Each number is 50 + 15 x the weight over its row's rms, rounded and kept within 0 to 99. Layers, rows and columns count from 0. The size before them is the row's rms in percent of the matrix's.

# down: layer 13 MLP down (transposed), 704x256, rms 0.407, rows 474-482, columns 0-255
# gate: layer 13 MLP gate, 704x256, rms 0.496, rows 475-483, columns 0-255
# up: layer 13 MLP up, 704x256, rms 0.538, rows 475-483, columns 0-255
down474 097:39 50 42 28 48 42 63 85 60 50 57 66 46 55 45 68 56 57 51 46 58 65 20 57 34 44 38 43 31 60 45 69 47 37 71 84 54 60 64 55 32 34 75 65 18 33 59 55 46 38 60 33 60 42 50 47 42 82 63 50 61 34 38 65 35 35 63 50 43 28 60 82 56 63 48 41 72 78 56 57 46 51 21 43 65 48 36 55 64 57 65 47 47 37 64 56 68 61 41 50 69 63 40 39 53 53 53 51 39 67 30 54 40 52 36 69 77 25 52 61 67 25 47 50 26 27 34 61 44 46 22 13 79 43 54 42 60 38 54 52 27 67 52 56 57 79 39 42 45 54 44 48 56 66 41 62 55 61 29 50 20 48 45 28 94 59 52 28 47 85 74 46 37 34 74 48 59 36 37 73 49 36 36 33 23 60 55 64 54 42 81 54 50 51 72 44 56 69 64 45 59 60 13 18 67 44 58 45 48 63 47 60 48 53 39 71 39 69 36 72 39 72 23 24 47 34 58 62 59 43 68 27 54 73 47 39 39 47 51 62 39 21 60 51 53 58 43 35 28 71 72 46 73 65 57 63
gate475 097:44 45 69 43 68 24 54 71 28 50 45 27 57 63 48 47 47 35 66 38 82 39 48 73 89 53 29 57 64 54 56 41 21 53 36 45 49 66 46 28 67 66 58 67 31 61 38 59 59 66 48 41 49 51 18 41 54 39 49 38 54 36 39 24 25 68 64 56 61 58 67 66 45 39 38 75 73 58 60 48 32 39 40 63 40 47 44 45 47 52 32 59 57 41 76 48 61 58 59 47 56 45 73 72 67 40 48 64 82 56 48 40 54 70 44 30 53 52 79 58 70 54 54 60 63 44 64 44 37 85 35 51 51 40 51 46 59 65 43 73 46 60 61 28 52 50 42 38 83 68 85 32 74 53 35 50 60 53 60 69 62 09 61 31 28 50 56 60 62 61 47 40 54 45 43 30 43 73 48 47 47 46 48 25 55 72 55 57 68 60 49 65 63 60 26 61 42 68 90 64 88 52 63 57 70 85 46 67 34 60 70 35 54 31 68 19 44 61 51 73 64 49 55 56 67 22 61 47 56 32 55 61 57 65 52 48 49 49 44 69 87 34 60 60 53 43 51 77 49 40 38 26 20 57 33 74
up475 101:24 35 42 46 51 59 94 47 43 42 50 53 73 73 55 67 51 54 49 48 68 51 52 71 63 68 64 60 46 35 62 73 46 74 40 32 61 53 62 73 40 40 39 71 65 28 55 56 67 51 44 55 44 23 81 59 68 41 64 52 60 38 45 61 60 51 56 47 52 63 67 58 69 60 60 55 29 61 50 22 60 65 54 35 36 39 77 61 58 36 45 73 54 53 49 47 37 63 87 26 58 52 55 53 29 49 67 35 62 34 65 64 44 73 46 50 64 43 48 94 71 48 78 30 24 48 59 48 51 33 67 32 37 49 33 34 41 55 16 84 52 80 62 35 22 54 46 87 73 66 42 41 37 55 60 54 36 39 63 46 42 55 41 71 22 59 63 36 28 35 33 61 40 67 45 62 41 69 46 84 32 12 67 55 51 66 48 62 64 63 43 44 44 58 21 75 24 44 66 79 23 85 54 46 47 42 59 40 41 50 72 41 37 54 39 53 34 47 35 90 52 49 50 51 67 46 41 29 76 61 37 50 45 49 37 48 36 43 70 44 53 50 63 51 60 65 55 39 55 43 58 55 61 49 58 53
down475 105:27 54 48 48 39 60 56 34 70 38 67 38 60 63 38 49 70 76 43 43 28 65 53 55 42 43 60 48 54 37 74 11 66 38 70 31 52 46 62 58 56 36 55 39 68 45 41 38 50 45 60 34 56 65 46 50 53 25 63 60 74 29 58 84 24 71 43 32 28 58 65 42 57 31 59 50 50 44 36 53 46 30 48 48 31 39 58 66 48 61 17 48 49 39 65 75 61 24 51 55 58 64 35 44 39 19 49 76 29 43 36 55 49 61 24 76 48 29 40 25 34 33 43 93 51 35 31 52 55 39 52 65 57 27 62 69 58 63 62 52 43 46 50 64 43 43 57 46 54 38 59 59 51 34 67 58 35 37 34 55 32 31 39 59 24 75 66 47 35 61 58 22 62 60 63 22 61 43 27 39 52 58 60 57 48 54 37 57 40 59 61 42 50 77 62 34 67 63 26 67 36 15 72 66 60 40 54 18 57 51 52 54 61 26 28 25 78 38 55 61 57 53 43 69 39 48 63 63 60 34 54 67 45 18 34 42 60 55 27 46 34 38 40 22 36 67 40 85 64 65 61 39 72 24 58 24
gate476 102:40 44 34 61 36 17 36 34 29 43 90 55 75 45 41 64 41 71 60 66 57 33 37 60 45 44 71 44 61 71 29 58 62 76 37 53 57 74 56 49 32 42 53 61 54 62 57 35 55 30 51 48 58 51 38 30 43 35 66 57 45 43 71 53 51 47 79 44 46 43 20 60 46 74 41 64 53 65 47 20 35 53 50 34 66 34 59 29 57 70 66 34 36 44 37 58 63 23 73 47 69 44 47 73 47 48 58 34 35 21 62 71 76 57 73 46 37 33 60 69 44 22 32 57 48 23 27 71 33 56 40 63 48 53 55 17 63 37 29 62 48 51 55 56 48 41 57 61 37 37 83 26 54 61 61 69 72 51 51 80 70 52 54 74 31 87 63 63 25 41 64 32 48 48 50 45 38 67 80 54 63 59 50 42 52 33 32 17 36 55 72 26 44 41 52 58 51 55 46 55 58 75 60 52 58 51 46 70 60 53 67 47 38 83 65 41 54 34 67 27 50 47 35 55 35 75 57 28 72 46 57 38 35 35 50 44 43 61 69 58 59 50 19 55 26 84 50 37 39 64 57 52 44 77 60 55
up476 099:42 37 44 34 40 56 42 58 53 71 52 67 46 32 58 32 49 45 42 42 64 45 43 28 62 32 53 49 43 52 50 70 56 42 60 13 55 74 65 44 43 23 47 71 80 04 46 24 64 46 43 40 52 49 54 78 60 64 48 46 57 58 34 38 54 65 28 34 66 36 79 19 22 60 68 35 43 44 57 81 25 52 63 36 41 32 55 82 40 42 40 50 40 52 42 60 63 50 56 64 24 52 40 27 60 72 44 65 51 66 73 08 47 51 54 55 36 42 31 73 23 55 72 37 22 21 62 70 69 63 51 39 57 62 46 61 27 50 55 19 69 49 38 46 61 42 44 62 41 23 51 52 43 41 33 33 54 81 53 41 42 72 43 48 39 68 56 52 76 41 45 79 58 70 47 47 55 21 31 40 57 37 55 64 33 29 51 61 41 49 35 47 36 49 29 63 54 33 50 53 79 41 36 57 40 47 71 45 40 37 71 52 59 33 64 59 46 37 47 54 47 50 77 46 75 41 28 33 69 49 45 28 66 62 48 30 70 38 59 50 43 43 57 34 59 55 54 23 55 72 58 62 67 54 92 30
down476 100:51 51 22 73 42 62 33 37 54 66 52 42 08 50 55 61 64 26 42 48 68 42 15 55 27 54 28 90 41 50 46 76 55 74 82 48 48 42 61 37 40 20 44 50 68 22 38 64 16 57 23 60 53 28 50 54 54 71 54 58 41 24 43 60 45 34 43 65 47 50 33 45 61 51 46 58 37 82 69 61 49 74 43 50 49 69 52 46 47 24 57 56 58 46 31 86 41 59 53 62 38 52 32 38 66 47 64 51 71 60 19 47 55 56 80 69 37 45 65 64 43 74 73 66 72 53 50 50 08 47 49 56 66 55 54 56 64 59 62 17 33 60 57 59 27 79 76 65 30 61 41 51 49 55 54 51 64 53 34 57 47 40 38 64 42 31 50 50 52 30 68 39 49 49 17 69 55 63 58 48 59 61 31 32 44 67 58 48 20 45 36 53 51 67 56 70 47 43 75 59 22 68 49 30 50 62 60 54 59 12 81 26 51 71 29 68 44 44 38 48 31 55 44 48 71 49 68 40 72 67 51 47 32 43 47 50 57 49 41 37 52 72 69 55 39 48 75 42 34 57 51 58 46 44 58 53
gate477 110:42 13 70 30 36 35 59 50 61 54 81 54 79 16 51 47 34 38 24 39 41 39 64 55 73 56 24 48 77 23 56 67 36 38 66 47 74 51 63 38 13 51 77 27 37 47 54 47 53 65 37 35 53 42 56 53 66 42 47 62 49 28 54 24 33 47 38 36 50 50 47 65 32 47 76 39 59 32 46 44 19 38 39 53 32 72 46 21 50 46 53 60 50 48 32 63 32 80 38 31 70 38 37 67 42 42 46 58 31 56 48 52 38 49 68 30 54 56 34 39 42 93 63 57 37 40 39 47 58 48 46 51 45 52 72 57 79 43 59 55 73 54 84 78 56 56 63 39 69 53 63 43 57 37 49 55 59 33 84 49 39 41 25 15 43 54 50 51 79 42 46 37 30 78 49 41 40 37 65 66 42 31 48 34 71 37 51 61 51 49 70 55 45 47 20 63 71 39 31 72 38 48 24 60 66 56 63 40 52 56 58 21 54 66 48 44 38 61 32 44 29 78 41 56 57 38 47 52 34 43 27 28 62 58 51 48 53 36 40 96 43 58 46 32 49 56 48 73 53 40 51 52 42 67 32 51
up477 108:85 37 58 42 27 46 35 35 65 12 47 43 74 42 57 40 45 52 36 64 54 52 36 35 47 62 58 34 39 32 56 51 60 49 56 53 61 59 62 55 42 56 50 32 26 22 55 61 39 16 71 60 34 50 53 45 58 61 30 73 51 36 64 39 47 40 59 22 39 22 22 41 35 25 70 70 60 52 27 52 37 46 50 58 41 28 40 23 53 38 38 42 67 40 09 70 35 51 63 64 53 39 60 44 39 43 67 37 35 58 32 64 53 86 59 70 47 23 62 45 67 37 51 77 77 43 27 33 42 67 26 50 79 44 45 39 34 70 72 37 50 48 56 57 50 51 44 49 52 25 58 61 41 43 51 69 48 40 43 30 81 49 35 47 52 34 90 55 37 34 59 63 52 59 69 54 74 47 56 36 51 77 46 40 63 71 55 40 52 71 62 40 82 48 69 20 54 61 35 63 42 68 61 56 29 53 56 57 64 34 38 53 35 50 64 56 63 69 41 51 47 55 19 56 59 77 53 51 53 56 35 65 63 63 57 32 72 84 52 46 68 40 44 92 39 45 43 62 55 50 75 28 69 31 47 52
down477 105:52 59 39 48 53 21 62 30 60 37 53 62 45 48 23 70 37 59 48 39 39 43 46 65 47 53 37 36 60 11 52 46 75 43 41 45 50 44 50 58 40 27 23 41 55 50 93 42 55 58 53 99 59 49 55 62 32 79 51 35 66 50 44 68 69 48 39 39 78 20 56 52 45 39 62 32 40 41 69 51 48 27 50 51 40 56 69 52 48 71 53 61 51 53 38 48 63 24 58 55 29 76 39 22 70 67 53 31 55 44 44 54 57 41 59 65 70 09 43 53 55 33 81 38 42 31 67 63 58 50 33 50 60 72 02 54 45 56 55 47 45 59 04 72 30 40 78 44 62 18 39 46 42 36 50 72 62 53 54 52 68 52 67 47 57 38 64 59 55 53 46 47 46 30 55 20 65 68 72 47 64 62 49 51 34 45 61 60 57 55 93 26 28 49 50 63 80 39 50 55 18 50 52 51 54 71 34 41 57 44 41 52 28 83 64 49 62 35 43 59 68 22 60 61 54 52 34 47 66 52 16 51 44 58 52 55 53 43 56 58 63 68 45 46 52 56 51 69 49 71 65 54 37 59 33 63
gate478 098:53 71 66 72 40 29 81 75 40 48 20 38 65 39 47 64 61 44 67 49 49 34 50 38 52 46 38 51 56 34 35 59 13 52 74 44 51 73 50 48 58 58 61 38 36 52 50 44 56 48 73 48 61 54 22 29 39 63 39 60 42 55 50 58 37 46 56 30 73 72 50 60 72 48 48 46 52 57 23 78 55 39 50 52 49 32 46 16 48 52 99 44 47 51 55 63 43 60 53 73 71 39 53 40 64 39 70 64 48 53 72 72 41 40 49 59 69 51 75 48 53 78 18 35 58 65 80 51 23 62 26 34 40 68 49 61 47 98 58 23 45 26 57 40 34 31 39 63 60 57 53 44 32 57 70 54 37 57 66 76 47 48 65 31 31 20 22 28 60 35 74 51 41 32 23 48 23 62 56 52 52 64 51 45 38 50 54 45 51 66 55 22 51 49 47 57 67 34 58 55 50 34 24 48 52 64 64 49 45 61 62 16 43 61 65 63 39 50 50 62 50 44 61 21 54 11 53 63 63 42 45 62 53 61 59 17 38 51 42 62 38 28 43 31 26 75 66 50 37 42 39 56 75 50 49 62
up478 097:48 55 23 34 78 58 33 67 53 39 41 61 64 34 41 53 63 40 67 30 42 45 44 67 78 45 74 85 35 46 45 18 43 65 57 65 50 42 79 46 59 48 34 53 51 83 28 65 33 56 07 73 63 75 38 35 76 30 47 47 46 38 46 42 50 63 38 47 46 42 54 52 43 55 41 67 62 50 46 73 42 55 31 29 81 59 14 39 59 87 69 66 47 76 41 29 55 54 40 86 48 36 40 53 60 86 60 54 69 38 46 69 36 56 05 46 30 48 56 61 67 22 40 34 50 45 21 66 31 60 45 23 37 50 17 44 44 61 62 40 56 47 66 46 50 46 58 69 33 62 52 51 48 53 61 42 62 55 40 65 44 72 35 49 54 41 56 39 56 56 38 38 58 37 53 18 48 69 66 86 43 41 39 38 52 32 55 40 29 53 60 51 62 30 73 40 53 51 39 52 64 67 44 41 60 53 66 33 57 37 36 53 45 45 57 47 51 75 55 23 38 46 28 49 84 47 39 46 49 46 59 54 39 39 61 39 39 40 50 46 69 78 58 37 45 40 36 48 51 62 52 36 70 79 76 30
down478 099:25 85 37 42 41 60 30 30 36 38 69 75 57 48 43 47 52 47 37 12 44 34 47 49 49 51 35 46 46 54 60 22 44 43 49 44 48 48 45 30 55 71 47 41 36 29 54 45 34 40 62 45 61 57 76 36 27 53 53 36 41 53 32 57 46 23 42 66 91 17 28 40 66 29 55 75 31 58 60 72 72 60 61 68 75 42 52 32 21 47 69 42 31 54 47 67 50 45 64 69 58 46 52 55 75 60 57 50 69 35 81 32 34 77 54 76 60 56 68 61 38 56 50 31 40 47 48 54 52 53 36 43 64 46 39 65 43 45 58 29 54 60 64 51 59 61 42 24 76 38 69 54 49 51 24 11 43 29 41 29 55 28 55 60 39 42 49 40 67 83 35 43 27 40 66 53 56 54 51 50 55 56 49 53 58 43 53 82 51 36 70 85 51 29 57 27 53 49 42 33 49 45 48 49 55 66 73 44 23 38 44 52 40 39 13 24 34 46 43 56 62 58 62 43 61 43 15 71 37 50 43 55 90 49 35 37 47 64 35 50 52 59 78 63 40 30 37 62 67 80 50 38 36 61 47 74
gate479 101:64 52 55 67 42 63 66 60 16 41 55 12 33 54 55 50 65 59 42 66 29 41 37 54 44 56 34 77 68 30 75 34 61 43 58 26 67 31 68 65 46 30 62 23 36 22 63 55 53 61 63 49 48 85 60 36 44 42 57 81 42 35 30 42 24 56 47 61 57 71 48 47 41 57 63 42 54 58 65 57 66 28 33 45 29 37 38 56 51 52 54 54 21 79 49 51 59 39 48 49 59 45 39 42 67 30 46 53 59 51 76 38 58 36 55 59 57 78 56 20 62 45 57 61 64 49 47 35 53 60 70 39 58 55 44 64 58 64 53 53 72 55 67 24 46 25 80 15 51 53 49 67 25 45 63 50 44 44 68 38 09 41 54 37 36 81 44 34 50 37 47 44 45 38 71 50 23 50 94 50 57 44 42 37 59 40 28 26 27 51 47 44 54 32 58 40 95 49 19 40 58 36 75 47 46 79 66 56 67 49 23 36 35 42 36 48 64 43 34 50 58 47 46 38 45 24 43 72 58 63 31 40 47 51 71 68 50 58 51 64 75 47 47 49 58 47 63 41 64 29 44 71 42 72 64 69
up479 093:31 47 52 55 39 28 67 39 72 53 54 76 76 36 45 47 86 58 36 51 57 41 35 57 29 26 58 52 55 35 57 49 35 51 32 46 50 61 70 28 20 16 57 53 82 29 33 39 59 54 43 16 63 41 30 22 38 53 70 38 54 59 63 25 31 61 21 42 71 32 59 62 23 81 32 57 33 33 40 53 36 69 50 60 67 53 35 48 69 33 41 48 62 51 69 38 21 54 41 57 51 54 64 55 64 57 69 58 29 33 83 37 20 76 66 43 38 47 61 38 47 57 55 25 46 47 37 67 56 34 24 45 45 62 28 47 33 28 58 60 35 48 39 53 59 55 18 48 33 53 67 34 62 56 43 38 27 45 47 43 49 70 54 38 43 54 40 35 15 62 55 78 28 69 58 33 28 53 39 39 51 59 36 25 41 39 60 72 49 65 33 50 75 57 39 61 56 48 38 58 29 44 53 44 32 60 56 48 30 43 27 78 66 20 44 50 34 53 43 57 43 63 58 69 54 53 68 45 58 43 37 43 60 31 59 44 52 17 37 49 56 50 62 46 63 28 27 74 48 50 62 22 65 57 25 41
down479 098:44 52 29 29 56 32 41 46 50 62 33 39 60 49 55 48 57 59 67 41 38 61 53 48 71 43 42 36 52 59 29 51 11 62 53 46 39 59 33 19 37 67 44 62 45 67 66 36 50 51 62 54 72 14 45 64 47 36 29 13 63 59 62 34 64 56 00 50 53 38 38 65 64 31 38 42 45 56 58 43 60 56 59 56 55 41 35 31 55 39 64 31 10 52 23 42 25 67 02 53 39 72 34 56 23 66 72 38 61 46 39 22 45 33 21 55 56 71 51 35 55 72 32 48 63 61 36 69 59 49 39 56 65 58 65 31 40 63 20 56 20 59 39 55 63 43 50 72 54 59 60 75 48 42 49 25 36 57 52 44 37 47 53 50 52 18 58 58 61 59 68 42 68 14 30 52 63 46 66 53 63 65 38 53 66 54 59 28 70 62 53 60 64 62 74 59 48 64 69 63 41 32 68 28 66 47 60 44 48 53 48 58 46 55 38 20 51 70 43 46 59 73 47 68 45 74 49 51 58 47 64 46 66 33 44 40 61 43 41 38 52 56 36 54 65 46 58 86 38 28 73 46 47 67 28 23
gate480 101:66 23 53 43 66 55 57 42 25 29 49 64 43 49 68 69 31 63 32 29 66 16 59 60 40 54 43 42 53 66 41 68 64 18 63 77 48 50 56 67 39 72 46 53 53 31 56 73 67 63 39 23 65 58 62 70 64 22 53 52 44 68 38 30 30 58 52 30 34 35 73 39 67 63 80 45 37 81 73 56 43 55 71 34 73 25 96 75 48 58 51 61 05 36 61 41 46 62 52 35 42 35 33 50 53 55 76 76 71 78 53 54 68 51 73 84 40 45 45 52 59 39 35 43 34 32 34 48 74 52 22 51 28 43 48 54 49 44 35 61 36 53 56 47 64 56 63 44 57 86 21 24 59 68 68 35 40 68 47 06 60 55 56 80 42 40 31 45 55 60 45 37 54 46 40 63 65 47 37 47 43 46 27 44 54 48 85 44 44 75 44 47 69 39 47 36 52 52 43 66 53 47 37 47 55 46 50 53 72 47 51 49 27 60 72 34 44 60 28 61 35 29 43 45 57 52 39 43 76 56 38 44 55 53 59 42 28 56 51 46 45 44 57 59 43 56 31 43 46 68 57 34 65 67 44 60
up480 106:35 77 63 40 45 57 20 46 50 33 42 56 51 41 35 46 46 67 33 41 36 66 58 55 96 40 78 50 46 79 86 28 45 43 51 33 39 31 59 59 24 56 37 50 54 42 51 52 50 54 38 33 66 14 47 58 84 51 45 40 60 27 55 42 53 44 37 38 45 55 55 66 40 35 65 69 62 32 58 24 61 46 56 56 58 51 75 56 54 61 57 59 70 63 80 54 23 78 45 57 63 41 69 73 42 48 59 45 22 53 49 47 40 33 57 58 70 61 74 31 47 38 59 43 45 30 49 34 63 35 54 73 57 27 30 34 48 52 52 58 23 45 78 62 61 71 54 38 62 58 59 71 41 26 48 57 70 30 45 52 51 49 58 57 69 72 61 67 53 47 19 65 62 58 57 27 57 36 64 21 36 50 65 45 76 57 53 43 39 59 14 34 62 50 48 70 52 62 62 43 61 44 47 58 39 58 35 49 41 34 33 50 55 69 00 44 29 45 46 25 65 29 51 42 70 41 28 57 36 48 54 48 50 41 81 34 54 61 34 32 55 57 43 53 76 54 28 64 40 15 65 63 47 42 14 59
down480 100:35 48 57 42 34 29 62 50 42 77 59 53 46 61 51 54 58 45 45 93 55 52 57 56 65 62 53 31 51 53 59 54 47 45 53 69 49 28 65 72 69 51 99 33 67 55 57 10 84 65 77 86 35 32 53 63 69 63 68 56 54 43 72 44 48 73 74 74 58 61 57 50 35 42 31 40 60 40 56 70 57 43 56 53 57 52 37 54 47 66 26 27 55 66 51 49 40 52 55 63 43 44 35 68 56 37 59 28 67 81 51 48 53 67 34 48 51 42 53 52 61 60 59 49 45 31 38 45 41 36 68 48 43 80 33 42 27 61 46 80 67 59 36 53 67 58 32 42 30 54 78 47 64 77 43 55 40 61 37 55 35 57 64 42 69 63 64 55 57 42 84 45 43 66 56 62 46 46 57 73 55 51 57 55 45 20 13 65 47 69 53 40 67 46 71 76 60 18 63 38 54 45 59 50 50 26 48 49 82 39 55 34 40 68 58 49 72 50 36 56 24 41 68 77 55 38 44 42 45 44 36 58 65 82 19 50 18 55 76 68 55 50 47 61 49 47 79 76 79 24 58 40 53 54 54 50
gate481 101:51 51 38 70 42 66 57 54 61 34 35 65 57 53 38 78 60 61 42 59 44 35 24 69 51 59 37 28 15 32 48 60 64 52 55 42 73 69 42 77 29 40 64 50 38 70 71 36 55 42 33 54 59 67 61 57 69 68 30 49 30 83 80 51 57 53 45 58 79 77 32 45 37 67 37 56 57 56 66 53 35 61 61 55 42 36 71 85 89 33 68 77 52 57 68 42 29 42 27 50 61 66 63 58 57 45 24 64 51 31 56 45 63 39 44 42 29 26 64 62 51 44 28 59 71 30 71 70 36 73 58 40 15 66 29 63 50 63 53 46 36 44 70 41 38 43 60 51 52 64 63 49 39 33 16 38 21 24 52 63 54 61 39 56 60 69 43 56 38 66 61 32 33 25 51 63 37 67 37 33 20 43 26 53 45 50 53 65 47 49 46 37 51 53 29 52 60 67 29 60 28 51 28 31 53 36 33 58 20 74 48 54 55 60 69 40 61 60 91 70 69 71 51 52 46 28 52 52 36 43 53 57 60 37 33 32 47 66 45 54 56 18 37 59 54 44 46 70 44 46 41 40 63 44 48 71
up481 100:63 19 39 51 41 61 40 47 66 48 39 37 34 45 41 30 52 24 23 57 34 64 47 51 65 40 33 26 62 44 35 30 42 41 23 52 47 63 65 59 61 36 75 50 85 43 55 45 52 70 58 45 20 27 51 26 41 40 44 56 20 52 58 50 50 69 45 25 42 32 14 67 63 49 58 29 85 42 27 70 55 42 49 45 24 58 48 59 59 35 61 44 58 40 77 50 42 28 54 80 51 64 53 67 44 71 46 51 48 49 57 43 51 41 41 54 19 48 42 55 97 49 64 58 27 40 50 49 62 55 64 75 61 42 55 59 60 30 30 51 32 37 86 35 70 51 43 54 46 43 30 46 63 37 64 53 55 80 50 70 56 53 62 59 52 47 83 51 55 50 66 48 65 64 56 53 76 45 46 59 56 41 39 48 66 39 50 69 66 44 40 51 63 40 42 62 41 45 82 28 54 80 33 27 60 47 56 65 72 39 40 46 49 41 52 35 27 38 51 45 34 18 78 37 66 52 32 28 07 49 56 44 57 68 47 66 44 67 55 54 61 39 41 49 54 53 75 37 89 31 74 30 27 56 64 43
down481 101:17 33 71 71 39 41 39 77 59 46 63 23 48 50 72 53 31 48 65 32 35 36 74 36 53 38 46 57 51 61 49 51 27 54 42 27 30 17 33 53 48 56 44 48 48 33 38 28 52 62 40 71 67 29 41 73 51 78 50 54 63 31 24 61 39 62 66 33 38 65 63 46 42 66 59 41 45 50 47 36 34 68 63 49 49 57 50 56 40 45 42 40 41 64 57 44 73 71 48 49 34 48 46 26 62 44 91 77 65 38 45 74 62 62 65 72 50 41 16 35 97 54 61 70 62 40 55 37 69 53 68 58 67 38 61 28 41 51 53 55 31 40 50 62 58 38 35 49 41 44 59 55 47 71 82 64 60 64 40 40 37 37 62 73 56 63 52 65 46 89 24 28 55 66 66 71 51 39 23 50 42 74 21 68 71 67 53 51 54 59 54 68 49 86 46 81 14 36 58 62 58 26 43 32 35 54 58 49 60 46 41 46 69 62 41 47 47 58 42 22 15 45 33 55 38 67 26 53 72 54 36 24 47 40 39 39 46 34 45 59 43 61 49 45 35 56 56 47 42 35 61 50 54 47 36 74
gate482 100:34 61 20 58 19 23 50 69 60 40 47 59 37 49 35 77 66 33 39 41 23 45 49 71 29 35 52 30 38 51 57 36 76 39 56 67 45 35 76 28 31 56 78 65 34 59 18 38 69 96 49 49 43 55 54 58 11 71 42 71 56 53 62 45 66 46 62 52 45 56 73 36 71 57 45 30 63 53 54 63 25 69 30 41 48 77 36 52 59 39 56 69 59 29 49 53 37 34 47 38 81 35 58 45 65 27 44 52 58 11 52 51 60 49 36 71 56 43 83 59 45 46 41 67 34 66 34 64 23 48 79 65 26 59 50 58 58 62 36 47 64 37 40 36 60 47 59 44 50 36 37 68 67 29 59 48 26 43 54 49 56 26 48 37 52 56 51 44 55 42 32 59 60 50 33 48 20 52 69 47 57 62 53 68 37 53 23 48 57 49 49 52 55 47 30 91 40 49 54 50 57 76 51 46 71 47 46 75 49 49 36 36 13 64 27 44 70 65 32 63 56 72 50 35 41 58 55 66 80 49 53 26 43 51 48 45 60 44 72 67 75 37 25 65 71 50 46 44 41 43 49 54 49 45 60 25
up482 102:50 68 37 51 32 59 64 59 40 47 49 60 52 65 53 51 32 62 81 70 54 55 45 40 67 40 56 48 30 49 43 11 63 68 61 67 27 58 58 55 70 53 55 50 22 37 69 67 45 42 70 52 55 69 62 58 42 48 56 69 45 75 53 62 56 49 48 35 70 72 50 55 41 31 68 29 26 58 50 65 44 52 38 43 51 60 25 39 79 68 36 58 36 51 46 41 34 53 55 55 58 65 67 51 73 52 57 44 72 54 83 42 61 00 58 31 52 43 45 68 67 67 57 74 42 67 07 44 44 61 43 53 33 57 69 17 54 66 45 50 42 46 34 47 51 40 51 47 54 54 40 73 54 60 50 67 65 51 73 64 45 45 65 43 38 24 53 43 61 34 44 63 63 62 45 41 56 32 50 51 49 68 54 56 77 63 39 54 41 62 42 35 69 57 40 64 48 46 52 32 54 64 19 66 76 50 24 34 48 37 42 53 28 20 47 62 24 62 91 74 75 65 77 33 34 02 39 33 49 49 70 43 43 63 39 37 39 52 66 45 40 44 11 65 52 59 59 71 52 75 59 40 30 26 55 52
down482 104:54 47 48 59 29 84 53 54 53 30 53 28 59 62 27 55 47 57 61 30 42 50 57 42 51 43 52 42 37 45 30 56 60 57 56 49 61 41 30 44 44 67 31 79 81 48 37 77 33 43 67 47 55 66 49 65 69 23 59 36 36 58 63 31 36 38 42 25 47 59 19 69 54 44 45 39 55 52 77 38 21 85 24 43 55 31 62 59 60 65 20 60 46 36 40 58 08 34 62 51 59 57 52 47 62 58 53 58 60 42 43 17 65 12 60 58 64 70 55 38 30 22 60 37 27 58 46 45 54 59 39 61 75 68 41 59 83 37 43 53 30 56 43 39 63 24 58 25 57 34 27 50 53 53 43 59 44 64 36 39 52 60 40 51 58 51 65 13 51 64 62 65 25 80 38 84 59 32 89 37 74 46 53 46 41 43 56 39 33 64 54 42 78 51 54 33 50 36 38 58 52 35 36 27 52 65 59 36 45 56 50 29 43 56 45 35 46 68 73 46 56 48 42 38 61 22 69 49 26 38 54 38 41 60 45 79 43 69 72 65 64 58 43 38 60 66 71 21 45 60 53 35 43 48 30 74
gate483 097:20 41 44 52 48 67 53 38 31 55 78 41 61 52 61 43 61 73 30 75 69 50 51 52 39 24 51 42 81 60 61 52 37 39 60 32 37 60 46 64 30 47 52 55 55 50 50 48 64 51 44 19 69 46 49 45 54 64 48 59 40 61 57 54 44 65 56 47 38 35 49 48 47 04 47 44 46 24 57 23 37 84 53 69 65 70 57 59 62 52 32 46 48 70 53 69 31 73 62 41 63 28 46 91 58 73 47 53 37 65 37 56 51 69 66 35 56 44 69 22 57 71 44 42 49 52 33 55 44 42 43 46 62 64 53 18 37 30 66 52 53 40 60 76 28 64 29 56 58 15 68 39 53 33 43 55 43 63 56 34 24 09 63 55 36 63 73 47 48 40 60 44 38 51 79 51 52 74 70 62 56 60 41 30 29 39 63 38 34 67 59 31 31 45 32 58 77 26 36 35 47 34 36 37 62 45 43 39 57 59 59 59 48 60 42 55 46 47 43 48 65 25 52 62 64 44 42 51 67 29 19 57 61 52 50 54 51 25 05 25 65 24 65 31 66 69 37 30 53 32 14 47 34 69 62 59
up483 094:32 42 35 58 47 58 53 39 65 51 31 37 39 44 19 41 45 65 28 78 75 40 39 64 62 66 40 50 61 57 63 42 70 49 11 72 78 64 34 82 72 51 49 55 51 42 61 24 44 47 62 44 65 39 34 67 60 51 37 63 87 55 57 73 61 35 37 16 51 53 58 59 51 61 48 67 45 44 56 43 54 55 45 43 48 56 37 81 84 56 16 57 62 53 31 90 45 59 40 85 29 36 60 83 50 45 66 31 67 53 41 69 59 65 65 48 54 53 38 21 36 52 55 67 61 33 55 86 36 24 72 56 40 35 38 43 55 62 61 47 49 26 33 68 36 39 44 63 22 45 60 54 50 83 49 45 14 51 69 43 42 49 63 37 61 41 23 62 62 51 49 44 31 36 37 42 45 51 50 36 45 50 44 54 47 41 70 36 60 35 42 45 31 52 74 59 61 41 39 26 47 59 63 69 44 70 49 32 43 29 49 55 32 52 72 76 64 59 18 86 36 51 75 70 51 45 46 41 73 36 61 48 80 43 26 50 58 20 56 50 62 45 48 34 57 55 60 38 46 62 46 42 43 59 49 57